config.yaml
n_layer: 16
d_model: 192
n_head: 12
n_kv_head: 12
head_dim: 32
d_mlp: 576
vocab_size: 4096
activation: "tanh_gelu"
norm: "layernorm"
norm_place: "pre"
norm_eps: 1e-05
positions: "learned"
qk_norm: false
attn_scale: 0.177
bias: "all"
tie_embeddings: true
parallel_block: false
init: "normal"
init_std_qkv: 0.0361
init_std_o: 0.0064
init_std_up: 0.0361
init_std_down: 0.0064
optimizer: "muon_variant"
lr: 0.00171
lr_mult_qkv: 0.5
lr_mult_o: 2.0
lr_mult_down: 3.0
beta1: 0.95
lr_head: 0.0078
grad_clip: 2.0
warmup_steps: 200
schedule: "wsd"
decay_fraction: 0.901
decay_shape: "linear"
final_lr_fraction: 0.0
batch_tokens: [32768, 65536, 131072]
seq_len: 512
doc_mask: true
train_tokens: 489800000
steps: 6832
dataset: "wikipedia_en"
Each number is 500 + 25 x the weight over its row's rms, rounded and kept within 0 to 999. Layers, rows and columns count from 0. Numbers have three digits each. The size before them is the row's rms in percent of the matrix's.

# v: layer 5 attention value, 384x192, rms 0.0603, rows 36-87, columns 160-191
# o: layer 5 attention output (transposed), 384x192, rms 0.197, rows 36-87, columns 160-191
# q: layer 5 attention query, 384x192, rms 0.0708, rows 64-95, columns 160-191
# k: layer 5 attention key, 384x192, rms 0.0673, rows 64-95, columns 160-191
v36 089:525519477529522510498521515512493526493480512493491470483501492493497470523565473505486498518405
o36 088:506499515459501500523503473508528522484511465491504475477542478493544506476447487487465499519551
v37 103:529508514534522483519517475507473492486495525483502508510510496460522504546538489520478483496482
o37 102:485490495481486492518491508546493567519493470542511503512475508451515509486461509486446464533549
v38 096:538530472528490455507448517501479445534503523520521463450545512514526455481483512542469486524494
o38 103:529498517474493509492528483502531477503469481473505459519465472475490519542515488466528496454469
v39 095:487502527514536477472482505457499423473526522501473488480503490479481494522500464528491505522477
o39 103:489495520500489489522513508502536499506556483521433495506488506493475506440445490509478490503517
v40 098:474493476544523526510461475505465483515490498501482496490496460481485466484490493537542515464517
o40 092:532486472472536488422465509493487499508525443488526500513517551510552468542480485498491499470486
v41 093:484496485482479494478519525507462506474466498490497460493499500483503498519467504528504477502460
o41 084:555497533481515517544483489456532460471514479509510501489480484510500486504479519499528528533491
v42 092:479532508496517477475483502492493496502492524488477519490517498526461476481506485484499477517487
o42 101:490482523480449517485524506517516502487501494476520487553506475514533542504506489475490449457502
v43 083:532472518487506507492462546509479465507476529491511498502520514535531507474505553493467494499462
o43 081:482490482487488533527496496465498575479481489470508512488512481518452483470513510497542505514545
v44 087:471533493500556525518473480494482515502511490498539508555489445484553543491538470506477512476501
o44 083:552491495512521498485511496486545485481481510520516523428476509471421486477471502474467500526453
v45 087:463525528480502483459523504512463470488502491509518492480469511538477494517518481472526499465526
o45 104:485490497487487533534524484493482531502469466491505529537535478516487529480530537553502501493500
v46 084:497444527494503479526498448507503507473500487503504489543534533514526447493485530482512494513489
o46 079:527509465477497522491469554519489503498519482466540520493466530477494534490466538500508469446495
v47 102:504537491541546455526487472478535518526510487485518512525493516510515418517516429494502476499488
o47 102:511541513500522544504498526505505479474501507460494535498481464488491521525498477505479510486528
v48 109:491488492472490507481554473492486499500494543497508472479505534529473525506483507503463501502489
o48 104:480516512499510525535518506487495514528515469508533473533498487479523512523524503493524504465517
v49 092:536536483486491526507478463514473491545459464539462516490477532510446514495485480520489496472546
o49 085:516476500497535469459492485474512515546492478462531504523551548473515494541480490532541495542474
v50 095:495479529495509486524516504532462512475517474475508521505514519480504511463494499433513506482542
o50 098:510509505543508491475435491528540520506508523508463483506498515509528501488523516517505495515465
v51 094:462491511565521441467463496538541531493494478480515518527487497485501506532453487471497475500512
o51 093:539499530483508493500532516487504525535525515514516469499461499499456498515512513527502479459501
v52 104:467486516506508537495536467487461471510496499492475485518504471508519515500482486536525517499555
o52 106:496498497489482492495459521499463485500511512536528488494498503490493488495486502488477519490466
v53 104:506493532456504448478523527498513473479456509469505495472502517491504531471517441489483489535468
o53 107:540507469482494509511468505505441483495471522532528513487460456535495507497551531462521495460503
v54 098:491497519552486509494502511486470472531502505519489464473530447511498537480478547536491505495490
o54 090:484500521465497514514507510517520518479486468477498514474548479527510460515567522457503521471511
v55 090:525554449504503496496569545507501513472524492515519531443524478502515528494541514538502519485482
o55 102:448539488465530507529488465528501457549462472508502475534503516470511470491488484480507504506499
v56 098:520554481497527482512530536492515513499469455463476512502505462492529505528534516504550526512502
o56 093:456482483455565500510533523530470480519475530504461514495489522461491488465475515480502461502506
v57 098:456482497451498484490470517500513464492458514459560568559510499518459491490502498508510479507511
o57 093:586499517519475505505495496466538532513474499482465506477481513529472562500494519499435491510477
v58 090:463507500506489527530523524522474506491465495548427497490525455457514496507510526529499508524497
o58 092:482501544516515495499503480453533530488544508493504441519488472515532465476508488479530481519481
v59 099:521496513467544497453495545520531527512490472517533496498477539473517478521475483491512535464504
o59 096:471493472499476498498468499464463513497552578486487508486508475492472493465546498514546435487497
v60 093:531503504477522510512489547494521494484524486503507537526492489505503477491522487525550489531451
o60 099:509485470514543476511502488488456485516485557539516503469506491488505466486459499483511502494508
v61 087:486478486485499478484509540443486471537454488515469552530492472505474482498488435526491490536542
o61 082:503528531536527526509498547467539512491493516484486462459495494504519540514509508521535479470490
v62 090:521415528495523480484483496502524488535495487528480499506516467508482529484502515472499556466522
o62 090:495540474492497488513543498489500518495526513462489510463495532508493501506527491504526460506495
v63 092:496469493541471476491506489539488493487476524519498482520504521501482489490549486494515495516532
o63 099:483475518522500521482490497490513522493506474497508523543500495527508511538490497490503483463521
q64 144:505543504477504454464492477478483547482476503477483514510497479513497517579517503536498474513464
k64 132:461529482534505525487530482484515495530471517504517498489517493465513497502547508534555495504540
q65 129:484485536481510476462470491519543502496529472467499479475521506469495499481480484517526487533510
k65 129:527498511489506477494457452525513513496533492463517484525511486470518546487467514528493472465526
q66 140:491508509495467496466487497466546499508459546505526486541485509508456471501508514538543501509522
k66 148:501501497493480460515492476438549506460499539503516506515508490475490480485505487442503483502469
q67 162:478497486482494500535536542484454441483466471520500502528542500503566480482499430546526534541546
k67 149:449482510446505502546548522475513479482490506499500450556475491511531496488457511514512505535511
q68 141:516499478490552501471480494512478527460506477478544533496499496471520487545470525495485502510512
k68 138:478568483499528541495479529522501519506491470526544488479535529454482497568473522496502546502540
q69 146:545542442546477507537550472507507551473501474546497519506505520511494511505498529511512508533527
k69 142:515517478539500535478533464471504530497499516515536506481461516487523532509485516523514463509510
q70 149:502526548519505495535460529473483501501469586530525547461552468540526438492490535501510498502467
k70 139:495505518528503531514508535475507551539453535523502519504482464541538500498493495508483519481473
q71 123:494486468509491468503510519512470466461504490530456499512510488518460502489512446527545511511520
k71 129:471493524512493491515441490486504522535495524466442513503537480493488483485487486540504528518489
q72 134:454530494467495473502510493494515453504485465492481515509524463485508537525552482532495534497488
k72 130:447465515446493505502472521487463492497502493514439460499479510491493509513515491527533494521475
q73 148:489501473455492425496464464481482477479504482486509490510485526480472500478501535452504465500509
k73 139:491458484445483464507535491510496479518487493508501446485517481506449527474494485510526518528504
q74 141:500516520490518545526495473489500488470542466510526462540465492477480545488505559500542516486514
k74 146:518473529478505478527511480459522538489472493507529483483470527473496492518474553520516512446531
q75 139:515531497499462507507490539486523579502529477432503509457496470514522536502498459486476481524486
k75 132:509513523516498508495499454531464542495478523478464508461497505508508522474492498522466496490505
q76 140:537450517489493515567488487498468485525503522521514523500514464536490518497547506497533480490506
k76 140:516470547462511459538459514510487483497521529520489532516533450515476526513492498550500500481488
q77 151:491473483513491496534520496474518441467495467500528433496518569497525479533486571506481522500494
k77 149:525441458499528491511508494550546457516526524488533451504477506549521518530463507493471532515490
q78 148:525542532481482470519524499512547441487467477548495501481518490552456494491513536498533560522513
k78 142:495507477517463510534507451522528524494510485474521512527520481558512471469516504522501542506470
q79 146:502421514490493523477469490504524480527464469485431477523479552440506479467460491522510527499485
k79 141:504480484502498473443493496474490456534461460493492515487455526453487519509484488503490529514461
q80 134:485487510473467464550517458531512493512474519493478504506505426542542460482547486524540488497522
k80 131:505496506524493465501541449546511492498533506511465519524532455487505466483507471478490492475508
q81 131:490530505500476471470468487516488483541511484546514521492495465492504484539519527541516495501485
k81 131:477517513491506492537511506509475509512504481532485508523464482515538496523519505544539491469485
q82 138:501503506498546516497504522480469479489476474466526488485520486534516567542528507497476508537513
k82 126:488468495505499543503492528491527517530464469458520482529512502527500557490518513461503504519534
q83 145:502499492534467494500469519478506497468513477497511488569491521488506514528526519490475479499533
k83 148:484469494545502532480532519504486493475468466507489474507502510510487469494516495519485523528507
q84 136:501486567478463534482470496524495523481479479525488487531482485491458536469545482546522513496459
k84 135:525469516487469489477517515526528490487493491498465476526474463485444479479497542513478493461498
q85 132:524502479483520463493536575498480491463478530526526460494494481513494468479469470501509476518537
k85 134:500488485482490488488474534509489500457514523479538478472491500507495470455449457461499532530492
q86 129:490522464485536538547473473462477527477497486539498476472505483514445487489547532537535494528517
k86 131:512501513512503539546460517492532485508470505500496450515482502488477430453540520525486475538495
q87 134:481500471477506465446495474500478545513491470540554470538517541539499528531511514516491502458507
k87 132:484506495447512469499460496518478480529460463471493522498533505504510550563484534509514499432524
q88 142:569479473456496485490438500476475500451488494487503497564504501456495495526499503466476521510491
k88 137:537483506475470492481475476504506501462489483488500524483531476490472448524517514462521509498505
q89 137:475500488515496469502486517508490507493480507495519490478523543523488479496528466492477506526527
k89 136:468504488520504507496491515487519511495484490508502484504486525491479479468523451466507490525520
q90 135:506472527546532516457477557524568505474514497462504493507485522495529489468528520532511480489471
k90 125:459479538499514511476458535524476434499478502525513501538493514509542501517540526516505461459497
q91 138:508479473518518500483483500503476460504518498485502445541513471524471484509476482474482458558456
k91 135:511478478512488511503451500464467454443533512504495484528512499528456489453489494522492524511523
q92 140:505483481538533510501525495505485514485540476516456537514562505476499494525504454478485501525510
k92 137:498483521500490496485503461517521495542520474507451476514461557508494498502476474489489527513509
q93 136:463515518479511501519485483500471453503514416534487520497488494485482486492491456497510510525521
k93 134:487502456486505502543510517512479484543530456487501497567501487475508467510483435489541511493471
q94 148:510499502480487531472499481541516470496525490471479498519482497484482528431486505465501501482523
k94 139:512545482494494485494500527510517456465511498496477490514488445520469500490469517449534541501525
q95 131:541492486522532494473463519514469485511445518492512511508495520577456537517508533528481507454487
k95 121:525489515532509483538485496516513498506453521508522506554517501508506510503462533483524511475508
v64 122:470572539525502528493502507520494497544483502482536489512494499489481488509524528513491521501528
o64 131:541440466505454463498490526472534517478489509483533482511458454515506500471470473489514485548469
v65 119:485530524514533513515487475492538509491525502469538491490531520552507566486512461422505507541521
o65 128:513505457446509498486529551525501485511483493504475504516464476463516521491537530530512504439484
v66 132:505507477478498523474454482484483491513484482519467540514470504505473544501505466500487481477492
o66 137:450515478534512486528513548503501505482502485498513489508512533534519462523475529470488529537524
v67 121:508527492517499516511500505478483487537500514512502485511474477532480484506489471516543499495454
o67 131:503491495484524516507475491476511527482496488484503558491541487484477546467493535518480465483521
v68 125:495511514525507490540471449494496486520548477485528472501529511494522520504503527506485501488513
o68 132:448474491459502481495488558500483520473457506527479518484479488522513477487494463511491502530502
v69 106:487524488561507489474459517493454544531514489520465462500512474481484485572527476519527506497525
o69 120:500495462495518487473502468511535491456502479457492465524482509536517492451459500495486518476489
v70 121:519508507508517458495542520526507461517485508479470518498487515479498466494495516477470471505516
o70 135:506512517501495502488469478514490514517464475506536511492505468476497539515526501539544558527482
v71 127:498505470483463478528512451536502532483513438499471493508457513496541496487474562496466525526473
o71 136:539473565500527533507481526519542514530498501515495504502538511481444515516502431498498543501508
v72 114:487500472480497438468505452475490497453490493520525451508514517513469470485509569477485524475501
o72 120:510516508479524548546496500500482501506510517464496523489510470493501548525519462566468469507475
v73 122:520517520480485461494485515507479484472485490551515508486506486511507502495477594548489507484527
o73 130:512509463521487524492503485522485518497531537480474492469531501486467511526538463514495506519473
v74 133:524496476534499509502543474496459529495498491488436478508536504482455458473520513472511526468533
o74 144:498540547431507498505502504522512516499484545479513497442489495532475537498480520530478480507485
v75 120:473484509468486451483504540499489478442474501469526505541512500470525477537531483486514508492482
o75 135:488508469537492541524472487464544525538488478553489466533496511510486522509476536520496495502487
v76 122:473500494483527537488514490466466478509487490491517526444492488471505529502500489497471526479520
o76 132:522486497493456451506464512508505467501485511507469476520464461487518482508486503522513516479443
v77 121:459481514500490466493524515523546506464485466522491494488492531526461508481466546493501491493481
o77 136:519476474500540529494462489476457522533508520486516517498519487465488509487520479517487527508495
v78 128:472502488526519542545526509505527489495481548490505483482505442535471496491520494512472470481512
o78 135:505501524439478526454487490501496488493456498492516514475506499462483520491470409506491530491487
v79 115:507537527507514475517479452524507509488503526453510479498456490516552525512543485520502468490503
o79 121:479456455505480507511490554462519470498503499504504504481543522498491485511453507514532513513517
v80 114:457510520507494456524490488479502528502501497531483494531495521488530458466547512492459465478517
o80 125:522508496484500522491502510486502480488500481488504491475503510490437518488441469492520537528480
v81 121:520504553524482455491531525488533523520485522500528497495516516534492516521517471479475517551524
o81 132:507473484468484497493476484513485471502476499492473509512480482471525472526499519516527525479503
v82 129:515480495536468482448478546477517515492499502518503509479491489464511539535518541519511509485497
o82 142:504535502480522502523533505489486513493498493495486488532525485542524488484482477511487462490507
v83 115:493505478488495480552503492529489495517533487453503475486489502474546502474537429514500442499508
o83 123:505525504516493552503469498463536521494459517529479542501461449555486529484453557496472539486484
v84 119:494509514540478466518525483508507464471427470516473494494487482533508516531532535500477506512518
o84 131:484509519436482521503472530450528527485562564491453518476521549511502531502461496511513476466503
v85 113:523521499477499503504518512480498501481505521547549473520510453498484505521543507531464517474485
o85 119:508519518490525485485490500490519494491506501443476502467507521469495529475473479491566512501499
v86 128:510492511454500476495573492493494496492454480487488490476517515524512497512516441520511507523581
o86 135:521509501538507471497483498496501507490527494473468511487492538489476475468506493482501506433459
v87 122:504461532488514454490463498481500485571468459520542516515479491490526498489530521515506484482515
o87 132:572504505530483480532504512511484483446520509460487504492510475474461478484514478513503530516470